{"head_dim": 32, "parallel_block": false, "extras": ["capped logits"], "lr_mult_o": 1.4, "decay_shape": "linear"}
Each number is 128 + 32 x the weight over its row's rms, rounded and kept within 0 to 255. Layers, rows and columns count from 0. Numbers have three digits each. The size before them is the row's rms in percent of the matrix's.

# down: layer 9 MLP down (transposed), 512x192, rms 0.0457, rows 364-403, columns 144-191
# gate: layer 9 MLP gate, 512x192, rms 0.0496, rows 365-404, columns 144-191
# up: layer 9 MLP up, 512x192, rms 0.0494, rows 365-404, columns 144-191
down364 094:121157094121160179125168123122064115129129140152184138112123157148176138118151130108137098179127136144161195079114102123120192088154141086106140
gate365 108:053116155083133203059226140135109121119111117097126168093140146133155123120136137122056119131070111134129164166122109136044143122122116144117118
up365 112:152130040189127108113024110152113127130137095151121126156137113165120117129151137153135191096152188135125130163083106120169147192167155140165074
down365 100:154103119163212135149141119114108149097181151128150096137099141120144111168121134169103074095147174150170179078088160181163113106141115097146115
gate366 099:088085125130180100146087096174112087130109116169065062133182139133149179147121127105136086108114111063141143114110122118139120096154074124175144
up366 096:113173152131117044063161120084116099195132065146148145137159112140155122060134180111118076088065133099152183108158071127130070128134147099160032
down366 098:091094076127177116128133128157157153142138123078094093103134091113102178180177080154148146153132145082111056140136163138089207133148109189089185
gate367 099:138087093109134175078138158027100119146106158087148191151133098144156155151181127163088125100155133127138127122146142130086153124115123162101142
up367 099:169133113103152059123144116088147156160113167106105115150111125147167092072117133089121186114129139122142127127085115126097115120121118077156126
down367 095:070136126107181165104119164150143181141114166116135170162117084119138107159157119116121134073140174140105086082103207152133068119171159154110162
gate368 108:130107112195137155160148149078116112180146155117116129196069170086117149106095098079071130165056132053158127141134148089152118170154096127118081
up368 106:103060134140107078080135114121167120086095066133151108146157114095182099144132176220137124097135212107138136096071138136092138113066143095114160
down368 102:186089173177145157101119070075157164166115135153120112126086117114114097086109110118121116102138168142146144157186084132056148168155060159139129
gate369 101:116159166156142115119149134155103148134129091120151126120145124154181061117104114169182191146128082129115092176115223158165124128111130134191143
up369 098:147062187082120090138140155123107135112140102176196106117113095148145136078113138144152176064151116152140090117161151155165120141184102196078154
down369 100:154217115177147127097127100136134147145101134116144116105138096058161144086153132135136112166059125131116161103092122137140125165108176156127183
gate370 102:109099097131174188167214136068080153129085151043131157162118116051084158155124150175086082160142116122135118119087182118097102167169123079076090
up370 100:138105131172121191129145117125162066106148092100076109184146072123092149182137157133113124143128099209076111159140145185112162074163138137164149
down370 102:117140133114096100097142144116154155174160126142126100136085146130122080061224099111138156179139170170140098115141164092084115150138068166144140
gate371 090:185161118060160100122151142105175124161135102116120129149075104153141177199112159110157089114174157096114169084072142142119175104146133139150097
up371 087:209084116125091079142096146180165155127080088169099117083203167148177133129118130096164102106141177096122122102122089069110106129155175097101093
down371 090:084144130167167153115177149130122119139105137149182106136168045102114128170110125122144175128132075128155150185166107088143131110083102157123117
gate372 098:129075112101136132155130094153141121115150162178132144148146083162163159125109150129122168141202110124124065143139109168125183080100159117113146
up372 100:089064080104152128161126087168135153128129162108076142158088118120159127085077086132089143151157148132125097164051128105191185112069093129142143
down372 093:159119117176171102133146161112128094119122122102109153179119124078128047166192150116090136090130149128137130165177137082112083132115138117184113
gate373 101:165105171099171157155159152110102140083181157194092187088149156173068108129111198108157135118154084134174075086134135166172161157149145120160139
up373 100:117157143167109147143138121124174097161147169108104210188112150115109187121135141133109126169105105124131152088091152164073182104184149126154150
down373 101:154116117107163137117144097159149115111127084114157115137094159100135121126154040194147118124107158137105161140093122097099099151130064110077114
gate374 101:125173066103170088072169118124075123135115094184094114158071099129114102128206184151147086115102152090176122170183099189114073121151165142117134
up374 108:149153130105178102143107137109146090104171140187127083188145115095115137176162176160131077097094140144094103182127144126152121071105122109126116
down374 102:106115153152146090133139137127141092134157133101136126100182101178093172065112137140127113142089093138150156136084139147115145110143116101108123
gate375 094:147157080151108113084152165151165136097118130159185172120075140141183130164156079142178076072117085128105103152101134130088157165084147111191096
up375 090:095135153149064134124060127100128137085107105135188077112192113103134155146068105157139159132161097165127089072139112186144188135067112135126126
down375 092:158172070108123171132147111112171156147120154112138193096079191173160114124147108164105109133117104173101108166131116130123078179141155152140117
gate376 105:138093158162084151162126102113090075069073171136121149154115090045145142133107120121144179132126123090226143135160094111116167159160122147102142
up376 099:139206064104120147094085134130094153086082106091139115097090141118156108153101139173130164119144096098104170046073144143075162092173157146153094
down376 106:129083130105066140145139135094133149067191255123110185156140161078145105087156091153095180153123098114113123146082117133085148154117129135166136
gate377 101:077216168136117146143137126136095115093072077121144123139109104112126133119147088159150147129112128078204138134120116151211136186105123144127136
up377 100:151063149134185131187157114125183117120164140089144108158140106145087162113130161141105148127090170151133121124119138145166127105138166064140194
down377 101:117126203144131085137097135150140118141085138160167107110093149086162110078114106132147128114142133138145111126086107120134063126110140128109116
gate378 092:146176150130121096087117161162185161196119124117127168089115091110145125097192122120187169092086150155141186090147144120113115114146084059143110
up378 096:137148091183138084175133091122134119121168098094131194181085120215076169150115136122117177151154171091142142153099170093122129193165125164049113
down378 095:149121082163137164112183076105196195178110156101155127124182113062138136082097135152130069074113122111137132134100132150159093114154153098133144
gate379 100:157147134147088145182146209129157128149117114117128074144154110093098095116082101150116118100096131165158113111148074108143126149171131146096093
up379 097:103150208090108115111198130169163108114177163114106145150066103164201130101145099141108155114151138100141116186137174088115103084139122124132128
down379 101:192081105127104152175083158145111152142111100158187099141182197088096125123101130137180140091117077119109142086082088125142146090120097157116090
gate380 095:093168069114093136165108101045156126145088119085123107169114128131141128130124123181107171117063113136127114169135148122129105115111122174099081
up380 114:111174099078123150184103122048175097137157064071130151152144132108162143134115157196094166098077171158132129119125136137106105184068130149099124
down380 097:112131177133130130150096169126114049085157124143120192147139119134111117168135093100114108098112160152155123186151153098168127190138096143144140
gate381 097:200083128183173152086143111101191053105128134127170128069129103119178190141193152111133131087096121104136101132168095192071166127067106145141158
up381 095:105088173139111089117180094203143149165129098178124044155198138092128089145107179183120090057084098116118106160168157147151168083141068158097151
down381 094:192172128101144146164155158190155177148113152120155169113061125126123191140128131168110077128150172163127191134142145116132142125139135096115087
gate382 106:137157137104015182055121134104113130168120119140163109143166160147120112179168133140092149137185179145175092117119149145134151118157100080067138
up382 102:100138159165144215189104192142184127103143146127142134173164196119144119153135144128108128091125097114136078091129089148128126093132105155144091
down382 103:137153149107077113169147114113120131230100143143081115143159142151172139147107139115101153186088141133142156129168165141147088141126153177145092
gate383 099:083165136145203077130168110134154133141171111132132130113128137063090099119122079113130159101105126104120165146102109133086147127130122145108130
up383 094:099179085140193061173167103122183149147148120124100169163104158130170158128145082142135068137123155097113218105140142131158136054156164131140119
down383 097:185111152080073125116118169131117159149125063086111154135128107159121092123091113135182176096123050130098107091127132137151091217136118096150134
gate384 094:101180145097150132103162069122123095138162101164123160160140149121119091124152099141085111073117066198108124133198148162086126147131096134174191
up384 095:141109181126178150082142120177141128152110168155117084122087171130096136108067098134148110085111119143159098172105099193137137111112106118154153
down384 096:109145132151101153126165142105119124124149100128120077110143106165112147133082157161118103189108144115168169117141187156121125139145103144113111
gate385 094:169120122122107161112123087151119108090152105143166122026186155150091124130076098113096125157103116112110131114138166163100129089104141204128107
up385 097:096142117084223156113127132140109105188150122119114127138160161153110155132111166126166193088121146105133198113126150129105138104111107123157121
down385 093:074123102122096122226177115166155138113137126122046146163154131090165055086188076146084104135104144163118116174145125175169091094046089119136173
gate386 090:144128159136131145184145096091183184138148132119171059120139147118096042107122163112193096121159075146113068141140162135105159102160130092139138
up386 091:142109073079143145139158111154134053166072161117121091095135067156149141148130049120136117184125167124126143127120141115134165131160198127126108
down386 091:153138218134135132161080133163148151129175101110169135112146135158073084120130185113141163078081112132134109110105188123134124144137036100191183
gate387 095:105102132112151125098125097164070195115150152098092145129119130140029057179099063161106166095125126120168095122136147125147187165122105180109123
up387 103:092138195050154103114135103149095134059137121089090141134169102143119115132080114147090162129083149120128125063178107165142135128072099192143118
down387 101:186133099131081093108081126118151106095136070173131170186133151077100088133105131086158177113115102162144145136140214152112140086137106088147151
gate388 094:179154085152121156119119147174162179151124126096113106104119081120112097133073065131180121137156086132123053125138081177119128166143126103136176
up388 092:148109085199045145149121143114114160168141104079111112116135111182122155120162075144136065144142118156131129077152142065151138168080133117157162
down388 096:152159145128177078147102080157111103140124142138172135139100102128097123138152147092094178128185119069174138212139089089126130144128134118101082
gate389 105:132148136074073134088195100135084094175141110169128154121100155087107179097166155152081085097165071128170177109132109149101132094099110108108106
up389 100:105132163173130088138130151128108139160116130091095178036118110155170118107103110146092076137088172111132095107127094158099155160144167149128176
down389 101:080056141171153122080100122116159131140149193088130172099187115054170093141112079091103133148123094180143090147112119151108161145048078151148155
gate390 108:133130150161131109124126092099125129095121103067146122175116132124123192142141109167096126162137122136138130095134151105065170167100142153200116
up390 109:121144088165101127135104149186149196123099086078151080134134186138139147109146061140106090105086064134083179143150127182100188143144117102134165
down390 108:112112059081106112129113126141032061110091159193102092151156107146123122133095093097162109104164138085117097122053121139098090159140146134128115
gate391 108:133165095163088105097136151192108127164159096102111148132140162135179100165053108146121118102116181090173151146146147098111122154152146122158088
up391 110:140102129124183120112113099073180116113123138093114103142119158122110104106168110164094166149190098199131121125149125110104182116145123157103163
down391 117:093161099179123069105134145160162108110198167083194152096121158123109144101134128126207125133136118123117156084120140112122138152057149156126135
gate392 094:120146124108110136105144095109133155195143175064199087113145142150146164139107152085120094123092163144100138105100146078147102134150081131120105
up392 094:118120077122104106150116167092183068113117114178110110117109122140098155130124151150146146164084164136110110137103078178155139123160097141163167
down392 097:153138104119159126125092084142159110132207119110123106163071099104140122136149156162082154150141143122104154142084141134138142112132178041104136
gate393 108:166141107122064099073157094108060127133128123146152115159138165124169099117165129161125091152125160125139141134106140112138175094067155123093130
up393 105:136198105141090086176093105084146094179069131106158107187122089128118055145174126134135158161130134113132171136138176114145183120083178089136092
down393 102:119117157060106092084134126168092118125098088078144109106173085119126117211099116067126075143141149114080145087123092172111142135143127182135088
gate394 101:111126122153083149147155177123120152133127133062158101101098118144161131138071080157121178147148158143153128087139140115140186137101091199111165
up394 112:060192104214113137102111151063124134141149128104109158170087129068162136158101117201107138146100125107132126124144190058158168119131101192109092
down394 102:108170146136117185143175124142092103124132141148127075153072145128115145173167104145123127159092122108092163145135077111131156097161142089104131
gate395 099:122084091122116152167177060102112120072154097172112142094148096104151137106146102128155133155076122107136125168163159128147131129153114226092169
up395 106:127116090154124132091195081047119107167127126147133121136121091136150153114144113156133164174128166101116094182193112089121146111135127119142098
down395 107:123121174045134120145132104056151174117116138160147151138154114082157077126095102099176134186109099204152128161143152140080098150094107154200141
gate396 090:177121126125112072046131117141113109101147078131106075142152123143119161136153127150106050088177142174165154084127093103202154118141118051146121
up396 090:127117181125129148180115103134070138147114170133144156116064129105139069095104140084143148145159086128074111137110145143127132093112083136134135
down396 088:153128049135136161124096139117162204117149166061134125114145139139190167107181105132146098110113076125162104138102112141127117152091117118122185
gate397 107:171165195167066099100120159099117111139154146105122151169065120171113134101146087146142143148083139147131149169083122131118086148117119106149081
up397 106:152140141131141088190155114156103152136131092153154112087137135201113102163143139133151146106189096188142056096117099147120093118138153069074096
down397 109:080090110110142134125116096135120155123127130172155088169135160145119082088102109036141069126114182105120148108118167103135096132112109163158224
gate398 104:081094127121104145168139137121040199121115186095143157147077122125098118113158120135099172176146075134132078153078133136118123115121143153093149
up398 103:119176114137163103093184092146148128178182152128140136106121144139105107117141106138099155079127110144077199107136167147124116104172124173085153
down398 102:151137150105150079106067144122147101104109149128165152142130165122147130195160136113161131126113148161136049095113155145115173157105113150121134
gate399 094:088125131135179087151137152142124112132157091147130182083062126146044088093146149178107143151139098132133102088081127128125151159151084157161065
up399 088:098127149126156116086142179170087108121124106095117128108085151098105168130135091163114172175085088120136095093111133135146112156116167202100113
down399 090:112091105105156129124114160080044111125153138177133144157151123133209134102126122104207162103183150097124128123117172172098121131138138100126094
gate400 088:102149063165162133156148099198168122108136179165129119164139143140162081224079089120092077094069169132141124116165093124155033187125152097123166
up400 083:160117147139095105199085166170088104071145068178160100155135170097155065057125102102143120112158081164195119118131046155094093138114149162136157
down400 086:089131100160141152076148097094136150162081110111094224161138116122078215113177214145103144181107136121122115151113212129140185086134089143149119
gate401 114:140153094049110108084131157112136094109103131079131137174128098176117131106151132173112171161151162115125128213168150167135134104143140157178088
up401 105:054083056059151124096110111190144137094099145128137142166156146167154151176132117109122138147153151128123113182140130143144119132117103163141113
down401 110:183140170142172146095089148089080089105066117160115161166128173145144152113128110165108154121135140152097135108141124131114120081159119149119071
gate402 084:159147148141143117124104147150147160119108130105108046164082149110110102068119086103090091146154145172088105078183083126108091213141125142128155
up402 090:176141077114087088116110125083119070168161067152135205110176133161178153151116128141116116113111131111158188174108107199128161110170140086100128
down402 087:172096160090136157147103134114154174151120139140121070160072166074159102050102053088080092131151114205127141099194134107096062149083102135101169
gate403 081:134133135080169101127102129093141079113078082104144124149147153122077077098164119087109134114134116121086139120129091129142068128068042099129128
up403 089:087135115144106154141181143141129137110117119136126146123158158112152153155092176161098096145073128132178133175096157073110200136130164195106092
down403 085:125128134095120151160094161104143195092135122147152069150153174117133116092130083090070134151146109142089128121163087140120108144081119146090112
gate404 093:097103134128121084121114155112147162048126118133136118162176131093189082110145148118129112182142160136094134066119146122138105174069158120188131
up404 092:121122145119177082083148137055125095096142116151129111147134156102089106131081099113195133132146113159137071137121086070092106072101118165047091